Weights of a small GPT-style language model, trained from scratch on English Wikipedia.
Architecture: RMSNorm before and after each block, rotary positions.
Each number is 128 + 32 x the weight over its row's rms, rounded and kept within 0 to 255. Layers, rows and columns count from 0. Numbers have three digits each. The size before them is the row's rms in percent of the matrix's.

# layer 5 MLP up, 512x96, rms 0.171, rows 460-511, columns 0-47
098:096156160050131073124106082092142163162108154218122161101151107183110153139129136105113134093150111150178131149150163133199108096089069111096165
098:150103142067143078142127143126150114161119068141149108127095145122097136147147092151061139095153112152155080129150145097183099129113109077192131
099:073154145168095127105091112126139104134013179120138076127170094169104176108170117090133177074119094097105077164146135137119135153126100148201142
098:059156172124102103175098107106104121131128167106131090117149098191084116140111063092140136129140113137104122153144150069112129107125174142097092
106:132156169146152146105161110118117110097103135143118156083169147101156216131199104107121111143125083111188156132182116176168155129092143098118152
097:120073180202140083119183115106107109117186134112154140151147116101100132155119121136132171150089111100101160152119173132161149111151134128139120
107:117151104120133114215058085103108040142102118167129114153134157096101156184142165060100131121121111143119093140138118089112166146155141119113128
115:161104106102139066119132097137115167149049149201199158136113153132153190158160146131117151100160137128129170137169123041191192160136160098143148
105:069091126171135159156132125131154114082074109135142110150149151207144097083136121201058099102140133141110097114149168087131090109131123111186107
099:161126150108135136174143146103126089106132126159133128113061179126147147122140150179063167177106071100137094128158145175152197098100097114150102
103:122094111132093120174167151133096152130094102131148125132180120158146103154186125204134089078131085115141151115113116097180119142124111123163176
092:173115088159133077074080105141164112129083116108118144126170164122171150127134095098129135112136124140082118155141165118117092160133127121175160
094:144068125091124097116071109087134122126137101105096166084124162152177141066162081118145100124073144104139117199103148098140126102138151146179144
093:104153164196101136127137130098157113130102138150126155130119123188114131103139114140189156163130116147124107156105141062094100144137071157181179
100:142106126207150140167134143144207072058152096123157156134191140104142123203117111123087145095100116168130124185127182129136123138144162139111098
095:130150199181131162123104153125129126153116181048077160103169154114149168127184142138112119112160158141214142185100146176141156133046098113115113
105:116099116170153137138129073070081150108098154120131156090150155192047077161116114125074163161094090071096131177109157094143158099122153120133066
103:152119093186233113119118118094163054147156176121166104104117115182130203139136077088154107134128109205126132157115153087113133126074123134131121
095:148095118118144119141157109149166153118095071100128118109131163120110134115197089150125223171183080156149145182122150111132155163176089129170102
103:113157118165177125121118144124055133072077103112137161138105136150154147142153136142086094068079096107161140156192149143101168145101156164090084
105:137106123127144161154090070080152107132082114137095090098095160189117091140119135127150112153123140130105150145156187137092120139094146133128128
092:107116102115074155122107161131125147099088154142155139056147075116138163105150109160163107160121130094135150176142115063147164076103119104151161
107:136090172108104133130113107070113154157123148158157089179146173137154135124100159131147138119197113163145150113168167130157139135147126052099063
093:116148125164182137121102128101132158114166180096123126117111126161156213195132085184114135118098091186166097149148156097113085107142150086156162
104:101178104126114163105126113158102141086114180102157074117109112182129183148145089123142134163120031125163122108163178125112119108172147119109096
107:124111162112132125151110167113125149089139107151115117136099114178129135112140123083134137098157136128115147202111179143103104169181137087108107
114:137081211087123128148121155107090050097133184108102132130155143129099156122165162099149076132178119151114100143139168134085103083067176147111105
089:136156150107172152121158064123178132133082172113127131100158141168189116132097103212152147109145145179117097135168190077120106125073137163098124
102:155149192138105166131136151078071149065151110109175139059145167122081186110199124123099117109149114144151149140177126140100162107099142108121143
108:109049168142136140172136173100114102059128126128164120122177119133095126113093144187113187097105109134089065146111206131157108114087166112116127
099:145162154077080113116039107075126148092119138146141153105193095105133086116117091186153183101132077204149165167133083175135127088120123106092050
109:105148157135129081122177109096075160107144115107161096160140101143151185203101141124138136126129065154118136153131159127145169115139125104172119
102:183100171183133131094135128147125054093081109165167142091111129125146093161074155150096099133152145173125144167122141075152166069125123124140157
091:119128105168130130155087095106068116138126092135119101140175081181127139186051128176121131167168156132110101186073174100113129122145188101141117
095:143062079180141090186141090075128141110093066138167086175137120138144131153137150150100090148143196151136117188135127061163132114135126134107123
098:105141130153143141148098130126092134122108196198148199156204159168165165144121130175111174095123126174096092146094125128134087158098087141154086
103:094149171179146173204128112125156054125063159157137108164170145149107142179113122149155071071156093106146117132184152145169077178150168148171098
102:069169216155200122194111166112127113128163128121139123127195224189081134132151155116095159101134096097144105141141095051129119156120133114138111
081:095112097197096116133124124127125114105087124151185161140188103116135113140130149143187131158144128161093077191107125111164136093098164076095191
098:124075105098092169206101095135124076082120088120163112110157085178131174170166115115115146097144131139121126161103149154194137124126154150058128
098:121088089214103164160107134150124130097123082110104165072158134146116143139161145154132199185139148098197071165138148132110155162153137129114152
093:079099155125155100214113153109129133133142173208174116133178087074154150140091119161089137081142081138147177173125145121186176117174153074161111
098:160074071130143073200095127151086127151109064185142154134177125118156135136144139176152160123140127135148124152088188106111126153152178139135096
102:148156113139173129160121179110150133120093188144153086120119167139187117081136069144100151139162110193171132131125156137010134138172164094146097
092:148130181140199123087111145094134101146116170145136171101114118141082109120111103151136082122157147217181106115129102178139191091113136119149116
103:122106112140112061163122121137120075131099165137174135153146113193185102165119129111102114099202172071165116126156159092106113113128086123114143
097:109082116152115103095125143107130154096118143118169061149177189156076138171136142098088145084183142163119127231135108106138121116134119086162087
103:137120135196142131150150109076069120098114138156128091120120144167155113111155154155079112074153110131103053134095164163151147134082132110174151
102:062118207132161087163123091086091086147098169174115167098207167107093166113118143171161132108127097160126121157115104096108100148119080121207182
095:105129173112120155157132118110129122085078084143186143176152089077214085117158097107177081096151107181152135134150150100172143150152062099113167
099:140190120174152135151096105122159132069119137185167042155166101130119080084159099108067175098142169126106073121165139092128173124162115087160108
106:175160156154130144192051113159151107154144208197098134108158154189137113142116067154130139111111132137127122132138133100143178070140118111101104
# layer 5 MLP down (transposed), 512x96, rms 0.146, rows 460-511, columns 0-47
098:185138173154131128129115167094171162126155103083130102161169130080193091131128123107115127132106077085085182143098170095046100182105140074084126
096:106145168118065129072099119137106125123149171063171151102137125101162128109182161105210104062174121138106125106172076082133132164123175128073131
092:171157161125124152161140094120153158084154062157082174171176123120151119182140142168115083112169200172067122100115145086081094155120129125078114
093:161145108157147125116137129189105164109115144089064180142080124105103118130104090146065140137163137198138092102094165136158156109153115106172159
096:113129102153119105082150135141089108134222067161051124149131152124090161130176114099125153069118140091095158077067081109091120125168111157133152
101:186132137059110100181114092165167115186143145125162137116116165109183095144135140140145132085122155122152143152148030141157084112082125151153095
108:143133147131136130115131125098186088087097166126108123116154107145149112119158130121079150017190091106094159109110100114102127060132131126143106
120:087101097115150140083161090115086168092157140208110156131129133121107200184115165149182158112131161121118157162085173131146120163135123088129135
105:099173139099193151170121152136121129187124116119171094102105101163166130204134148101157106127192068123196152179137146154079139131111156179059148
105:113177104135180138165075147127147110145104090145151142128121084141161133060138139152157102172148105060184114168171191155152139187125097156190151
113:120120117137134133164114105130139145120154109067193095096123112072082095087159137092137141123124133136122117089142128152132126156128116150102155
103:055109121117140178098134108124063123141177130154116131082149186080146124115089083130154148137140142151071118130091171096092152068134147182138072
085:107172144183126132127152119109098096143154131170170057136111098148098136200166181126112183094184112131094102103144108120130152161107098059057128
093:152137093101171142125076169115082091136149087100151103103115129109123154124156143114103107142149171121111075061092140169133158072123127122128091
101:161143130075133136136128125134130123168089178080138065106094162174102151045146113136143115162132132130087173151138159154094130125108131144065081
091:113108086154141143110132131127123112171130098174142112116112140128143114143167145080142131149115088149060129067101138142120118093231090097062132
107:136161139135137173171149154149139114177157132164106110169103137155167174104159142113093159136163182201122168135100116079121089165142126181106137
104:171162106099065133135148130087109095089148114129138125134130154082144091151138146156139103152108127086136082153145096157184131150110062161162148
098:115088160115184116075103135144164090110163126083171147123062023130142109144109084118137100113103134155119042125072129141099101101112136104126116
100:140216100107120077066143134143104148148150121096046181106112086144144154082115100119088145075144120144128152099127118133166074171105115124117132
107:111126161165146090090163106102126136107130114151152100193106077113126109131136144110092103081111111129138129133138097155151148091106117110188183
091:135133136134180093134071148097143127095177127152101115144080189121105112158179128101175160074145156154161106128137109136108104193112137080114143
102:121140178076162079131161157188129118098161132141135163094139119124062105119134156161142109187154141102176102093107116132109132122145147151141189
096:140130161137081097164075133181120081125109115128140134160118143104121122133137113133148138142164154133106184099159130151117174198147129174067119
107:128123087110109181125199123179165118138120112138173125159105124107126125135085068150178126122103154142152097142115109119132158166115138135159111
117:134129149097142151123148135117173172117090151088180142147154152156103112102146112169136151187112189101168053125139134143133175121155100179187121
104:142135128158099162187106128105144173138109135096168115076093108125123144118106167136172115124106139066168165120143101135139168165167105178106116
096:111101153107161139184126145079130136108160118144097098148076147107134076121088121146126113161115199140181090161142156216118131167177138105163176
100:127144124179142082150150149108204172096158111068086100131124139179136124155170156140137141085157167102125125108150164100117132128148106143083167
118:160091096139087090163105094112140111145110112162096168135062115141147155193121120120126107148175156132153128045103083092171084077144127138128144
101:078094140184123132163181116076134126131177137168125122151136156097095132169152120074101089121143129060065145123137127156109071144106089142163150
107:119102122099115148126098084192081117120149135086110151102135165092149089122137120139131121152157154116154064089193153101154095143086102166119128
102:153112081118147120102122128121167108174120124138129173146067128142129146119139135116122121185094156163150073106165120187147121150108102127141182
089:207196146155116171142170121169141144119153177172119120117091106157131153065147130082150111195123102128110090153086128120129119113104164129102175
099:082151150184134117100157136152117115135117180159088112146079155148125167120206154095160099118157105104125071163112116154114076144177148100150080
100:168146139100136111112173131124161150071158050088060078137100115126093103141134078096146058124109120098133188062175126112088118093130152128136134
105:116092085125098082154130146089103163110156084146144130107164132131132085069177079118103152187141133184089148134080104108085139088129108106086139
097:180115166116042117075176018120112124104116121125179088146147046076108137127112096152132061119171134118151153139150130154108149077090146124131158
073:104162165064136157146140156107091140206129136098089112119111114129054111128097072161115124073149079122125129192175089169106126159124119152134145
100:135151197120116117134150138164146122109156189127153125137093183128119102114099135084074140145120123157122162124169120100128090162178104156142106
097:144143132134118120094106121145076129108098126162122108179143077092129119148128144116089092114148110187116153162122094156075132100075126156170123
099:140153192153111173135106120173116080160116099152079130134126127124137086077169109105178163087142121129113090139093132155100140079150130102132157
102:140159136091118102087111160113148140096174135129102067116140079092088112114122124119102120211116091126111149128097123154116135077150166113138143
106:155139108118127120160149154100077109106098039153134068169093081155119155154108141105138114104131122110115143177077109106177109096143155159160076
093:127157074100053152137143117140136120107149095080150074151199155082152128139179145124155072123120118089055162127140044078129098169129139103113131
094:153117064129170153073127152201104161129105056131089116145104106113072098155113104109097199128130120097107118123111155110155161141081096103126110
092:136192183137150068152168164147180119146084082116120114164139095130148113134124166158185075153149071132188151053152084157085143150188167127110143
103:127122141113158096113118140184182187131103126137141102107126077119077141144133156138156097150124089076097072102130123113086138075098099124090070
096:165136053165073167136156130162145181136125108102132152141114034110139115114151140117170188081120136136129136133161171072057175128120138143087141
098:069090071149166121056109088120093114162135171145097154076122146145094118138164142158084146154144160144117156130082142196157114079148087161148115
098:181121074134117097067154113135072122105066093146130182125119116110053168190136118143163125136139121122185127177125139134193195117116151145150127
100:108100116148168108102139132074087131093061095136133098151148162178137189148145168131172140150148145142176135152143084170093090124106161163157158